{"n_kv_head": 3, "vocab_size": 6654, "norm": "rmsnorm", "init": "normal", "init_std_down": 0.0136, "optimizer": "muon", "train_tokens": 92690000}
Each number is 128 + 24 x the weight over its row's rms, rounded and kept within 0 to 255. Layers, rows and columns count from 0. Numbers have three digits each. The size before them is the row's rms in percent of the matrix's.

# layer 7 attention query, 96x96, rms 0.0983, rows 0-76, columns 48-95
023:133080129136135128135097128103119121141143105148145096167121108099159144099091141163090133111118127139099154133116149113103100132092125060168137
027:143129061146104110097098120145185157131172143143180144122109152096147114116125154150110139086130174148138147128120178131079146127113117097159108
044:112134116114124133092146140113131092132153135131159124150161130113151158127094109123110099168123098119133112141153113159106125122148090137131141
068:126121131100126125096100127145131117124143130147128186125159149122154154138105134122117104190108130124132138126131131137092086114100085133130133
052:125144115138076151111148106138160136166152096166121139149160124136158132124067091159154048145115146102154132131113095099121134096135107136148136
061:114134081104166113144149137109141115095126173085110093112129113125089109140130160118107169086137150131116130107142161113136132143149155087128149
085:117053108125099160139136118141116140115114094135130152161130154112189103136147157110121151143148169167131107131124103148136149139082119174167092
110:116130134079161160095126147196114141167103150171105182151198167124135142133146118117121147088097137131106093105114152107124134137113136139114128
018:131116140195111120074143135120171102170144137122155081149128093138164110074117093171105111159124133155110113153127118138099158178129129117141125
027:132119119120119147100092124096084097137124165126138156148125149140135135156146128075156095181109129137151123144092131133108098106130090129103131
039:082136140117146143145157117147157130109116106145096109166152129139103116125112102175127140091149164120102101116157090111148125108137150144145143
049:088150112101118158129157135141147134099126089168129106179189125105104125120091137179130121089111185129111104128148088106146139132145121170117145
056:158167086140106134103111160132104114097081164089131122119092114116072100110146152139119140086110164167134095117102100128141125145175136107114139
068:128058166098145133139151122104119142143159137162127166164101125099139143124147101117102176143126115131129135126160166163099104103101108123154096
096:154139148117140097129145123108126166128140109148134090129131135151162185110125126166174105089125068118084166141157088088106127157138142096137103
119:172126157128145126122128141084140128128121082133151119115145154059165109117147152147126107120100126133136116149105132109145100123125117130111109
126:127140111090146114157115155135052133177136122102124153092125122113087152159158129098130144138089130124094091124152145108109094141119120117156156
127:162122122136149163159128156119142104117136132162147114161105131124141104136145162101145109113146128161125125156154119124138073123119076114138153
116:135153135114147127115115152115153123155104137141096136121110117093139137127105110092115183167084108112071141121097106099151097116146127108131109
129:134149147150098093162150135170123120125117110082080131154163102149124131129165133148123105114122134116146131093114138114123156104122110138144134
130:146101129116100147095134165133161092095158102077145086104131120109107156139151121121151107111138147081119074124133105143162156119129145123180159
128:111144120121134143130118109168152141105153125162109110121100105183114114144118140123112135113134124119147102136093137127153133179090113125110097
133:156141129137107134082125154152087125129097133119138111183158092143139109123115111145167113144133078084134138179135118148096144143132120106113124
125:123103135140106147093133124140132128143117116159099175093130096132117118158176119085119118111119143139137143138145121160113150115166149088111116
123:112127153145062142131119164170117165177111104078124124130096144129163132150137134138122150100154084113112125137111137123120131138120137101127138
115:142114135127101135130077149114133123155114120118104137135140089135136158108103151154108137159162119136098126120097120119085114128054123146143133
128:106116102165162132102112118150129164089181124124132131126110124098118143150133130146104098135176119133148119131137081113089096111103111136121188
128:121153139138140156136113163131114132156141117127120121133125159109097106074159207120175076139120157110128161102138141144155151124158119166144097
129:159114151139159144131109144122130130148082109108147130163122097182144101141160135170137138132084110140122150113112098158113125076154114175093146
129:176102123113133146121102144137128163083120125118106123147103119129127148144132119096132166116108093162117137137091159150139149105113105163163115
128:136130145174167161150130134089122175105138114153137109152147165139118165171114123116139165141125143141158074089146126158148134113150154089126171
128:162099124145116133111096127125123160123140156121104153108150122118138190077152103095105102131125174089074141150131109114174135156121112123145138
053:117112160113109148156140128141151121101082086119140153186091133121079156085127119142118116103129129130145155152143128139130153139159131132164132
042:108118168132129135122152132126143129132114070130105130196148119118133124109118101172113133130122154100126103139150063138165160130088102174113150
044:130106160107116125189133116132113142088116113141104156131107119123120102104175142113155175133127131124076117106075130145139112151164138119130085
059:144109130111120141079080156122137099121172138088090182140165153107097100136147144124096103141122114142142132138130179094079064145153097090098143
091:096116106141169135104142154136142118109138131096127125151164115147095102141104145134118145128138167152123105113130161110137107154144158090152128
072:149137142152098112145107114164160164138158120143124142129120169139133152133103135129142081193145115098127141126132118126120142102135132143122153
109:115125171080129121167133109114132130146136128159146144104111142108145111128131101103148116132093110120129151152131109166154170096142111163089106
106:148129173139158121103151124113111126164126122150141149109107110178118142155144080121115166135099167121106141137130123148173126148175127104120117
055:082131118124158121127152128142155147120106175151136144113154157130097117142111129117115129125143097138112116086126165132123116087147119140160139
054:101158118080149159127160136097137146090115125135113112154155118127098145131131114120126143097144173139083130119156142136133171134112153161147100
047:125130091106127129149174137112124117134137110138139120132135124133135131120134104134167110081155139130102105143107079132143127090131181193149158
049:107116181093126089140105113109108171108154136096145122077142112133172110126139145119097129132117071127100153098107145131114115113119137144134114
074:159100135136122116113100151142078125112151148075121142191131158119099121147149134120101153132151108115117121114134177125069086153131130101130102
061:152150122146116158098138137134104098127103127109118141146157108136087113111144132126132130160100165147111100141129140104103051173155147120098104
075:176156109185112139127126132131116098150129162103150134091122086140109119127136136142134089165135121157161112130094139117105062179140115102100115
116:091143111117140130149092123138152140083117134130091116137126145143141083149128133094122149125127093142136141118098123173114129123152140107104122
117:168104100118131160095113123195173107144098138152121163098139135091132117161112116100106112099148135118121093146094081115123109128116116089123139
117:155100130110115169094120186143098112137099100115114103182137100162117126104134117121141113111105111144094191130126105150144149106147114150156129
123:142148156140163138154109118155076152119151149157132159113079125142070151128178121124115105114112151167112135122141109110136088145117127139092143
115:114101135122148146134125094109141140141118156155133133124140148115119148123091091122158132142110122153115141083129104139088128090134153128103120
114:155105123153116129154101119156150119145094140119126128170186142141146107094117165155133111162143143130086109117092087157133131116144136161111081
120:096125145119154130083131115099186145083129126129119124134133089142108136117180128148123114134137135137113194142144119149135111140144140136074138
120:083101119138078115167138153133082118150182115110134110109106073140122132113119088104138145134140147094101138177157115135076144149126155135133138
122:107111115060146164151138087166135092140130137151146118137097120114067104147114110108145159146125122152133110121129139124174137117116128138164110
131:101146084151163160146112098120117112132130118184102123169165133155145128149140140111128136183170133132142122128182113149127142099153134143121158
126:099145135140108138184118112127119146119111141116136142142134135132147106134148108144103200146136106126123113096110109099121105124137107177109122
117:103128169127094114070141124092121135127113159123171123128190122139129123145139096156142161142137115129155088111142144156111138154085145090100125
111:135150146134136135133151131100156101093116163144083148126117044140094141114142092106137141150085130093113124146124131100147114128124136080114129
123:125143109082127105132084115138105119125089099113109114101149124105130104105155144152108095121078081128109131121118129155089134143136162149107162
116:100112130168130125118179119185133111135121148180121131162166135130133150126141093170151088119160150101142090127160144150151172143175135126102152
115:086124104132142132150150129122152088130144071136144123162112139137137120165124130110133112117146176156147137128180127154140109100167130129119164
111:127166121113110086149161086104157084139126140152139123106105090148129118108137115163150091130141121157126175110116116110119106130151102117115062
015:125162135065119135181117112151130145145087089154146126110116138137104121143127109154076157137122176120116131055112104196144149138100121134065116
015:095165138092144121128131128092123143085094129163114096148155141129109107148112114133161111086134141079132139143152116095139152111112157111137132
022:146150152144069142146129087140128165085157131205162139133143116120160141122095104166141141118127163111138147120109112103124103117089113080130096
031:105136158127114108135138116132134133131167090204153094143147129152156124137082122156140086111115167083118167139125109120122124125105123107149111
054:148073128112122121123128119124089138114136149116129169131086139101134171132162145087141119137107131145164118096140157131067069142102116143134108
062:129133143109120131157095122113126155143142153166117130094146132116154133149132106093137100169132118123147151135097136136097103106121106159102081
070:155137152166132127137144168161128137141114125091116121139083088120093096119106160144132067112089114092150157158131140137120120090104151135113154
113:123105109132143139171164146146138117179157099131136137128113142102105116102099168135117067096139176152144129110141141143140146086116138149163074
014:104133146107119144144134115133187123097171156155131125093114087158150120119109173144156111121135071104161095136124147080093081106138136154137148
015:137104099145123112120097165162104088109154140139151121115107124126163134134112138120111131167125140149175153089141189116090151165138171089151136
042:113152124109136137117147139136149149109103116137154096154159128124096094134103101159121152081139156104089122091147092117173177129141138122145118
031:155143081153133143106148139133116107141109099092140129150146119136097073123094085177090119123108146112132115126131100118174161150126131113177151
052:116131172108077145163116098135095146152148125183116154105118125118145174096165116107143108153121117146162118121092158159081092109143101144098120
# layer 7 attention key, 96x96, rms 0.108, rows 0-76, columns 48-95
041:111093128109149126123120121157152103149151091120120117114138155159098111130095110122114126148129073171143119091131147096144118139136093120175108
065:166126109126130105104143106102069089087076124119126120139126117099139120171117150130150145137127127126143102151123117151137134119141156147122106
065:086119151074096146152098140125098145163122133095107181153106169149103121135173101125133101124151127111150117156114142139109149173111136180084148
061:077101141125084140148171127128108133154132089132138136130092156180144145137153097120149090131134124113158107142107125144100157147149134149123104
049:170105126110115070107161093132137139160158145093128167147122148162137108132150109135164147101172096121127173085118122136134099118118149095129108
056:109171110130145166150107142130126105114115129143100152081159127090100169117134143103096140151080141119121100132119183112124154111126106130136149
090:132115153148097089120177103129149094128148086140132160119164135141124133154123160100147150171079155144120095140135103140107155169081131109162167
113:133104111173151110124127128122139101111101113133145167126198141151152117092161127092134132135118144141134128162118146135117117187113159163180160
065:136129087126122113137136134146154152114124134138122093163109172119133134151103152143138111123120169131084144096158121139115106128140166109133130
059:113161133097143122122146135129116065108105101149103142135119113114097177127121111149089145111135111107160128165167144117159152094142142166117143
057:161106180179171090112131137133120104131137110137144116074123107183166115097115114137094110132119131108091124182138165166100127140125142157113129
054:154141147122141106093122111124144105106143097145166120064149112181153120113125154125130166140114114120135143124165116147136106117112177096114084
061:164163105126143138128120115113185105110152166129123124118134112087108139109107151133119147155110123146140101159160146091156149114140107120134123
058:064100144112098128143164153114093129140153094122134132150134150168145139152138129117111091124127112115140135116134096137089126143128172128133132
062:149126140124081119154126129130097143113154129180159133110116128125151139138153136132182152106128139100114120123104095163081154137086089145127154
114:137134174118125131127150135161119156122124147108145137155162121085162146144144174084148105154145110133123111108099158081163154124155127167076140
122:074105082170106118114108116133133113127143161134187154155091147130138131128101152152140119122097113111090138131106132144134129128125106109107142
128:173192146109125154175107084122109110135124087117127134164127074126146077160104111113109122129119149122089115170145139124139159121142124106134147
124:126130131106152103061127148141116145133132058129117151142119146145162120119142106118138122144117106125135107196086126098158116099162136102128106
132:137114153104122091136106107139137114142134168148149106179089141126136148138197139169113126145092166088152118126159130127114133100102108106142127
125:117160098104144102174134142160155152127141143102129109142130122110177147126116116097152084094104113151125093141129128135155124156111112113129136
137:129140109090100188116170080117116084136115140144069101118093194133127138159116129182151135157144150088142120141076168153130109154138138148160148
130:143130190136111112103107138154144141116150121124149137141120142098117117145092094107165130115128127130127117117130137162127128108133107167107091
135:118116163130136094116111137149126106141107125138092154102121124125128105119152148124150156154187120160177187156122109122146138163135123125180150
132:123147187131120143126139099149116130166115140109167096128140125097123150142113154141111118139152152096116151096126138148141115138128188126172112
127:156144141140141119161104093121120132110131144199137110144122108092093083145110135120122113083117105133101096115083114136096132157119161165146154
124:124135162139161142114085140128121165121147104133087165144117113114114169149060153207107122100153154135150141108111097171099108122115121096121109
137:112101126120134122131113184118141120106139184158131136146165114157080114193129176135120136152127142090108180160105118122137139102128122121149107
134:163106122127171120124106087085121154131072112130156103145163151157088146130117170144170130111114162128133133135063144116082144091135122123092147
123:142149166117106099107152140141159123107112142125094089157144135155120152147131111105120106153088143155118123095132121172086123111110073144165086
131:111158121184137164126177142137158136100101155113118107109123137127168078149133099174122131112094115125124126111136143111144108155127097135119128
125:145133115141120137136123126153145159145120158094138097144161153145096196097136117116093153120121105100154133200123118181125077122146130141134139
043:119137095125108087119103144088092091123145153147113111126151159138160110134153134126102165124121133111181093094127127148078140127103155116089119
057:119095103125128164128114162148122138121146131117145134136099127177147160136131145098116120161102139178155155115111173080099110146129134112146128
058:148157140149087145090127150168196150169174148096144147128128124126123136131129100158124107125093150139149123126146167105098118142130108145101133
058:127133095123127139155172145129104144133152137100166104146108152091152166169152111096160160112112118162147144119136113155159118157104113102135110
065:136133148122165122149095130131113092121143134084123116089163123116148153114156161109136157168172092136137105130134152134129140125131097134070101
077:118145144114107103087167138128150128112123163153141143154144104173141097166104166143112100150116162114136121124145115137131119097111102079134124
075:161074141109129124134149144132143110119149149090128147101115098135152104142149132128115083126069117125110115133104147120156132128125165148132106
103:139143126129130131091163117143162160170110139118192101127129136160110155090122138130144180143148123160163161145121123105158101136153131120111141
047:143126181151107139120104147115136131116169094100107113165072160158151139101132142138143108141104128126134132148161154097073135140135142118116142
056:173115145151148136128098130146118145136143135118116147122153101151118143100119156139110164170148126109109161149083175106146113128133131124113170
059:122152159134150088122085100148125147121059145135106136088124098101089117133105155114099142199125143128135148129138144134158132138128112118123079
055:138128099117106172121089140121151114157112112137131112149121148083111114153136114171104107122130146164137128171146103131113129133112168059121136
053:109098083144145168144125133147151149171133121122102137149165134087130155133129103126129135164131154128172124135139147119136135156108069131108158
080:108129154154162094133158117147163098129130169102112104136112094099123114121119163124135146095127106103129096146161126144128080145136119102103119
096:107143143088166134112138141114147109169132113090100089124109119116094097138125119109169126136156126140107108142139158129185132101144124115093123
106:097131135127125175125142101143129117126085107118079098084135124109150113158165131117136119157126117109127132135144139126122089107153133115168107
112:174195162140154131124134116147134079143094105139091124144114113110126159080113137058093127116180111175150126127097127125119151185154156133145132
107:179121133136137068156099120134129130117105099096147140144166144172099113124141073071149117137118131121097123144116125161104137119128132145133118
111:160136113122138179175089124119140151126104136150144158133144122117111141154126132176119127124114152133110154163115134163154106168140168140106145
111:137112095146155083114104151119143166070096139155114136078136125139118104110162122100146128121146112174117154114136113145109116135122147123118129
122:126139111133103121157162098111162175132155152159100088141180114100065099136136185087133116146083120108134114155082111139124103124136176130125137
112:110075123091194161122104150112143150149104120097102127118168105101113118166112111148154130132191154143176181145068112127155088139130136095119122
118:104115115153069101148101130150132150164180101138126161101094097136114118091118137126146148099116127106103133153160103199117091122102165138151128
116:119101081105139101121149128127174083108147107130112167148109131156119119136116106124194141161133126175112108121098116091143153167107154109145149
132:102124142164124135159107138115146070104133112162114169146138125150129064124143107143133160135137107099140101132146120103071161138135101127145160
121:137129182150124149128113117138149133139162086138149145172170120131129114103141144169122170161063109123162099104127132082132138130115148106126120
115:081103137154133135131143104137106151109125132115153111115171123068170084143113113097159107133116126168148136126144166121169137152097128137115143
108:149150127127145107118101130137111138111134094100075139169090156136131130118157058154128150161100124130188099198116118117158111117152116131085124
124:115089119164128165097092131123125106109114129138143125119144150097117184119114180119136093125134097136115096103102144115095151089112139121108122
116:077140140132130146117148142136120118133142140105129109148123125147126150110159153141112176135148179116164137140172118125147119101144155125134139
112:130141100104138145181126097106114149164101091117121139131083089120167128108134137155152102098132149105107115136137147118135134151130131107105172
110:136125101066136140140126117101128131161131131168152094139092095136120093123168097125151146118182118127140138117159094057152134096138138100130144
055:131132109116143133122119136104135085107146165133143102123157130137151125094136184074154130092100112132130126153120145063107115130140134157152168
068:129132175161134113108113167130090130109145121119133139100106125146142140132172131104091132156140119132072133128079136149097115117137094150104130
043:112090138107139120084156149115129114144119131133122108165105150154164115134149172135113122125107126104092115146130145151100109160140142197124156
048:109105153120165128114143135119086106133107136152109097117117099147141138136163155110135158144133134121114085153111158123113100136129129211107154
040:077091161166129091121168125126117127168120128162109094185117142130156097138120141135121127114122103087113119152128110153129124093108133108152148
054:134084119095121154148147131113117158135118139091124104156091097126165129142129138090148104108165108160106149123107090165116082134113156132146098
070:155101151104140124087141092139111159132123135088076105150116138090092121142082131134137089144136148101126144140123147137175131090143136140088082
099:155151119093085098158147143120155142131133140177086141128115119176120129134157178170102116148136159124117136122116111127119140142111150118140146
049:119127133178105132126151136123206153181148143142130105177113106085110142126112103126129118125122138142089147098152120149119119123143105084097119
054:114108152120156129173137114108072153132136095130067118102127155159141120117164109132082117135135101133142110129085116136127126140122127143125114
050:160138174168102097117103144126109091134154145140157156106122125175146130093170155122123128169119106140130122148074145148126116140125134111099159
047:189145126127088094136104133136151150112160149117169147101141146113154102139154142129160141130165115158128118095122091134123134090150085057120114
040:083065142101125135130179123115098133130122124087151106167071115131145133154120138119149113119172123160128106147173105125106120139132148115153109
# layer 7 attention value, 96x96, rms 0.123, rows 0-63, columns 48-95
107:147130150096126164135177108129116132128134088145123132093135123135131127140113141122127095145115121116142152140169114113151110121130128134101086
117:179087115089142119115143126143123109128165152113108124124143145168117138156114105125121156064109142095108108131127128108119171141142143062139135
108:096164146107141091149161156113152133126130159129166139126150131122147073180148084151117141144107135131133122104122133143069104088174125152119129
110:121060179135116108134121161092158132121130104090147145094131115114135129172131101120116108114135140117095120146126115137177171134172101164086140
107:084141133120082118136140147146107133117115125110101089091130139169122094126149147171134128123189121128121117094145117085086126120087078163129126
110:150113137101136101115102129101154105130120106112120128134144192104121121127120159117148144101109163109137110122102123158143121144154105132200131
106:120092159130117137119170101139124117111127120111111133158100114154114140159148109117152129096113121137138141153045110136126142110164144142113181
101:116110106142121199126092128115138126151100131110131163123098138104164139145101147105140147136115106150146155139094161169141124132172153156101124
108:084122122115140130095169133106124151082130162123139131122130105113146146131144135081106130104124168124157122115091124147116178099162128083116161
098:167109137183101128161127110144149096107101116126144167127098132112152145127121157107105128146099116163182168181139120129142152117126133117132127
116:150161143154142114118094108086146131078116143086104127147109158092095155131165143145149079132153109108129102156123099112156103112100106136143150
085:114128130141126153133082134137176084130104161195125079128107149107136140154129150162119122101117148105137112138143103103131130107107142125133156
122:082162135093138109148140120179143169165133136128097106085145147162110130126110142138090174119141119120114100128129139106147150139110122097127118
085:125106101154126100121116144056138096127136152124138143100163098132159135149117102158116135072103127122125164136128124130129154137144136094112186
105:090140104127136119111128078139145110123085140149159158118092080107121107087124102133166158135106164141156141132118160167132165088175151133131138
120:171173137163106165135122157090098114144166145136154138141145164148135116155116162127137126139127106174132155143086150123148168112149159126137139
116:122147144112134132153168148097109145134146104141121132112147166113095102141141139133115106088097167164114139150168151087085131122122143124123087
109:150132123158137122126136106164135147146145112118137156103141102117133074124122099100129106123141145127097092109130120118115129151094123105140099
109:151139127133110126186114154112150104122067160142086139148102123131142170130108135123127146162108136086100152110170099104092118122123158080120134
110:142141141118158155142162089140102167183147118091113119144134125102087121134124090166156129131112137130171101098137130149112142091093143077134067
099:116126151158138146162130153061136094103119103145135087114100154068098138150087105143114120149114165103126140131139126115151113099155153102173131
111:122111111117144149118125087161183148151105143102118141165116210145134102107121152116095111142124125123141123101115124138136111112098145182125107
097:105156148101110136117147127125112080140119117155129150127137148075094137094115153088144094147121128110145149141180120147115106174101118100127132
116:114158139122141150107180133169138135149114150135141106089145113119112140129117140113117150102131149149157079132158143126116179102088159094128112
095:137141165087133137107119117100123121139142160153100157181101135095106129120113139154113115134098101098146158154127148117079152128076143101100112
101:109190175110116122123130093078125079098119116126120099110123156095084169093116146134133104131116152146104125109168106131127119104149123103161118
109:149129117096154140095158111145070119113144110163141123136149149148103146152128131129115142093069099147152127149144110149126145133125123134122154
110:104107110120087108126103112134141134083127134094120198138137128188145151093142158121135143156094126128144121140106132126141187119165169119100206
098:093110123119137125128095086109132161122133166109122156127111107084123110135130094173121120136120131089106095187089122082116138104109114121137125
094:157073139146134122120106092104142103107157129154142100142107110161136098110132153086083149093162157115095092127106156157161157149106121130125090
110:119121132136137109151131099165098113123111114172121074104150124121113160157153164130101122134163112147149098152139115143129139132103116094109080
100:084146134122186129106160148122160110167116151143170125123143156079104100104084122121131111144132144119128121139131150126124124115122113135137085
087:130187146104133121179151163145171101188096071152123101133124158124122119164130152135130165125111106129137175131187130108126117148089144147113120
100:099107173122100110095152131118116148113094138127108163124138121103136118131105102093095106112094164125155137164112140111152080138097116110152139
091:142144119166112115157090154119195125150158106123133116142100081104172132142113152096122136130100129139162131102111141135100138117154094150106131
098:156118136125113156164079174109140077123096140133125151136091138128166123135126093070119097157162120123137130156157188128164147112111155133137138
110:131122122141167157176141112105144100090134104145129133140156091173104152093120087160138081136143112133139109137176179111160117144133087115152105
101:139131116174091165128134121102122127096128126098093122116123130106139147144119124150145124142150147171134094131141165092104079147122184110113084
091:136161140102092160151187100132126132146166124100137163116151137140117124155130119164097134115136125149156112107125089104130114122106139095163118
089:140147135138140089148094123124104139149144165143097080101137142106135154156129149126140124097145117122154126114150129146116150124114176159158120
088:118124127129158117071133127137142118087149098172148162153147128094110083108149125125101111146134135141112103126137167155117076128154112117115098
079:128104146125153110171125149163161142122140139139112088119120164128160167116103124107122148124129166112135119141168147187164153104108136125116115
094:098165118110143135133162107129167153142150116144148098108160136130137131110129113133126101102106116142117108101155116065124164153146140158102106
090:087138151128133136112148208139120110118108103090171126125098108138114138099128140095160090128148152131151148136115068163146110093128141155123191
090:109167143131174072178142152113139076154084149158102112104125118140133154161112159125135114142164154152095111150155113130112086122133105113112090
096:135159124176138111139147088154152115118164081117111134125144158083123105174145100129145119099128149143135133134122158144106095098172125139136162
109:173087159134105117151075116131166130132134118088123162114129121158119144156147130099096111140097147136149136128140126091171143099132146100121114
118:137135123114127089127113069135150095154128165094114138145112133077152099160096147126103128120097103127157120140083153168112108163133137182119121
090:153111111129129140135120183092127119144097151116108134112099151133117148096094098097118110160132101068121109153117079133133158138117168115112162
086:153149132138117105140122107123146159127144099083106146129125142127144088152155160113110094137086117169185129147113125161181085117131127143139115
095:120119116131116147146132158168100117142130105148148136138121183142093136133099135114120148088119113151097143129128114144157145137129116119089144
098:103122144156186112124132187111127121129149164183077149142114126141087146105103119114162124116117102108115132136142113112131131128173105135121156
110:070160170087108143126143154152087134136147156117141110132171156106102145110143174140085131095072159151153131114083083120131128140135115114119183
088:137145088123100158161147145149092111117127125144122114125129123147102150114127131089113141163169144076124133096121118128148164126113139157156108
101:119114124133125166122126125150109123109114137131168140137113172107108120124143139120112116109112084162116118185139110131132105110163159094177097
110:135099140088132088128099138143166101147108088120136124110160121139153098166106138129116155135120136125115113150142126119148069148137139157102130
076:116173118094129130107167128153155146099128092098131106102086134119110120091107191138120115142115142150167146163144138117116137125097091161133155
091:134124058162138110130095124135126092117138152139176128133117095115139122149182124134126098146170181097128130125150142129135116082092089180144135
089:109138117144109067135159123116116109116123139114163105118168126113121123084159155085097143109156167123101092153103121158135123125134123135130142
091:138143126090108127137164143166168147105098068136109116150089144122091114127114153136127143130135104117168130124143114100110103122117127122106113
103:155083139146122114136119117150084153190121150135105117124132101134115153112101118121137125112090144151121139092148098111161120121120119132129173
106:141135112133143163121142109110162082150142122137089167144096117141152128142146154101116147111114153157135144155107173137104142134100139154092075
089:109114124124083105156140137101119127138147092174153172087140163114130138146112129126117103098171128166118122160173148110081128097116109114161116
090:170128079138104120129146134135131140130127124149111131155103164124151096096105131122078127141162168139103137147151147130133111132041139134121125
# layer 7 attention output (transposed), 96x96, rms 0.27, rows 0-63, columns 48-95
103:130140137065112137123104076099123118112106146129157155125127109142080106098118142118154116127096139057135093122114101141112156169169137123115113
102:178126137095145094117121121169147107138130165103120108161158125125115149115144087132143141120131134156121147137137102097159088108135160137097150
099:149135120125107131134095133116145099160104117153081087109130109099119125104129152104074128165125119090131139144178132127109135111143101122182103
094:117092132155169120144118112161127185082089150176110105126116129126147146145181147119150112095131128077114126150113147147109142090097118134115087
101:109118128132084127139121131136126124125116179112150114142124117157154071136122150151198121122136103152094092090153114109167125141109132149086123
101:114114103155143137164116120063160130112131126127119142117102163107102112114089112109128110124173133134144117140115104109122159137144142108164099
109:117116162096141183152189140130118113137126157099122150147132080082149111164148132124138112099121164112171142108133118100136130136088116144130153
096:102109147130124127151119116175137181105089159084098121130135087127131125128126138162082118140168085123167103093148112140132108117152131168142126
100:121153121145082134097112162093137103102108142116115153076159103140115135106118126094122152105128141147158130153114142109109124092125164113136108
103:144159132127130153095177090123139118143103133134122121149125109142151172127134134126102066136155103107133098150088127085152119125158102164102115
101:129137091155092147098162119150144078120144124135126148102140152158124137106127165123130170092157138131159174125148114107138133092116160167120122
111:147121182135112154135082117125107098108123123178151145119121119125114173125077104138104131111064115144115154119112118113114079128131131119125149
104:117143191151164089133102155160142180134138104152135154098101085090114125116092141118160163151157144138115131114122145111173134110102128163108159
118:114104126097120127085093183128143086137140091103165136130085108180175099111106119127134126126142102135151125156124142075161138106131106084128114
101:143176192099156088156106114181106131124147129066125140123128116125121144121117121128160136091112128129175138160189116118120165114120148133124153
108:100138113133132140152125178107141101088159152166152149115171078130110148149115156148154131161171138085128167149147117153157128108133131156095136
093:169124142132149183116133115122155170088155115097133136135138148154120159135113139105096162145104127097053096159124129109117096103119134113151100
110:158140136114143114143143141164127096144142121123135150152113101100086124109118127130088134055145111127094102143095128146107137120115143147155130
103:158109118143115161120104154119126103108088156135118124115169109097121103112110139143168103157130154135132170149141143113076112180155144102105108
093:105146162170150143105144127115129155154147110159113125127149120161123137073114123133119123144087190140164087153161114089120147143108159195115081
111:118135140159157102128140119165148103150124147128157096171188110119105092169093137108102106141135148173118157116137108143109095111142165145160140
103:118170160115112159143138134111141118139126128101102052129121108092138142129107097102122102121140121095112150129133140109141110112130120114111141
099:129136167138072124130117159126129143129096090103155109145088139128118114105165133136148133120096134098161176161154108112124121151112140140146147
106:144079083150166134165137146137123091112093200130129118133119113141127158084110138069086110109141127168137106128167138108132098146112142113130132
098:112122126122104122154144168098168144160127151140136113168114130125123126120165090112113171118103107121115070152103135096095089105137112131109169
107:118134123112139145139114156074119134171110144118142114147132130091069187167125152114159135108107093105075148109110153079143158107163098144146130
105:117126148142170119100086122147126091124179096123126143184158154090111145117134131126154091131114102146140083154121103140117126167192133120097137
096:137083131095097125106121130141133158112160126099126138137156115129104133162168098123108136104103132150139150088134079122141158130123105115119112
104:118101128149122110127089109140135115141151154122119184120107129134077144102147142126104151153110136131155133142118124109143111136127143147115132
097:151097143139107125124116129092160140135099079158112167142129147140122138148116124133126111119147172135159102109098147109116147130108174131150124
093:129165098113161104059139167124113073093161126139127132118127100110126118153174097099106153174132120135124148138106150093115103141140151145125094
093:160107141103171126114170094116184139120096146128118177138120124096137120136126095136147123153155154142120144142140144130092133126146147142112133
088:107146098149143121121109162085158111089142100116143075099110141151147119127145121195122131096094101136120155097145126074114093099130155121138155
093:114092156119072127176092163124152100117148130099122144109122131120111127155148091166106141144174109133118097106106084137139117144110114113128154
080:090098099132129105146145143077141108116174132107109111147132162114098145146107135114132114100170136127116117121069107132103111156134105123147101
090:132135157134188124141141167119138116108136104136126118098094115109157146093173077097114122152133122134127111124162127143103187134139092125138110
089:144120082126116128119150117110138092157114141103153123106136127104119132139142165115150112090115153126123080111139136146105068120118157110132114
092:146095121134142129097154121137141115100129089134129115120101115130165093125148111171132108110150116125101197142130112086169120140106178121175102
095:132079081173141129108160125102091129127143143116131144092170162121105169080103105148161120130109140100128120142155096127131127146097134160145126
077:096151115147128102142118160127127151166117118132109126133114088142122096166145130121153129142164157144119165082132117124111125161118115122145126
092:118125126156152154145148111131095131132106110124120151091178144081132111098138120151155171090159096141140118102117101131132118124155120174141145
084:108130140146137154152118155139165120138131122123137116112127164108156120133114143127129173088073135141105100146090127123126082129119149167085137
085:133121101115103125114117162128119139095187130129115141134142156106149170104125100111126086138136135145113119151120112106104162114139165177136093
091:123094138153145120100121117116144158123117107130113139102163106161169109138103120137129125096124111157081120140156104128124110111117071124165124
090:122100136134113147151108153094136149106149130136124105160149139130107130106117098132116119076138122165097113163124187155111127104095095179099117
086:129084112109120120165094132112131176096128118134186104127116132134123107131136094088116097139091161075125159118149131146141106121108154160074141
091:139088119109114150142129138133145145108157088168105148146137172127104128107110154133125136097135116126105114138150124087133121083129097142092144
080:096130096107111118124121097125180140104097115176133110125152078137151120105176137132145133096110088150129132136107113117136128112165131111132120
093:174161119159119085131105161122093134122134154126106150140099096141120115112111146096104128126136130150113096149126162160124100121107154146136124
094:166128148134157164171130101154118133144101120097146144109118131148138120172181144123130092131154131159122125156118166145132123125130150169153129
083:131165128146124145121131116126151095151114111145121114155082142120112143139132160179102124179160148096160136164105109133124118114126148145079104
088:168163148133085123165164161128111105129109134131107131143129142107131105147144152175145144128111104143136122122142107078165093106139147120113094
086:094115172153101141130105132134120082172125200157120141135109122109154125084115130145131089106161159164102107131081120138139122130152119120175063
096:095128138147136169154115148105089137150143106116110115114100131150110127138138127133082086105117103150130111148117094157142142139108136128139130
091:135168113151123179085126142149146145134111169122148134098175144126119122133152113154086069098155108092138141114111124114112133143154176109128158
085:120173099140131147116095135127163106123096157159082147126135111128107116116131104081157132153116167135167160089131061128142167105110141139143124
089:144147122137108101117095151132124154136125131160160149151183130120123122117124086126074178183117069132168139087117115110136126129139178125089131
089:148116167071092093079121107143116114135102157138111096154112138120094167136160124125156125153118116157103159158129139145150113127117141159160116
090:131139146142131133123120117160104113116085144183099127116123131175086144147115119109218152168145092121125120128126129110129106107146113104137127
081:125137111107116118120143114136144134118141158109106170081105143162129119080145120174133156101114122130141170065120132110122109164115128152121144
093:173121117184142108105126144147127119138157146143167135153131114117135112156142093126148139075103140120111165139147118132150131132152095162122117
103:105136107149107121138119111158121048155077151121121155144114128117131106167088121120126168172122165127107135120151141136135163120171092127117099
093:131155114131106097166156138136152133118112131163088192095124141092161128132118103095082145102122114113105100185125125104152146156119060136083128
095:116121126147090158112120125131156118119152162126148142088108173125152164084098136167141117151138147104115127126103103110094164174109152150118156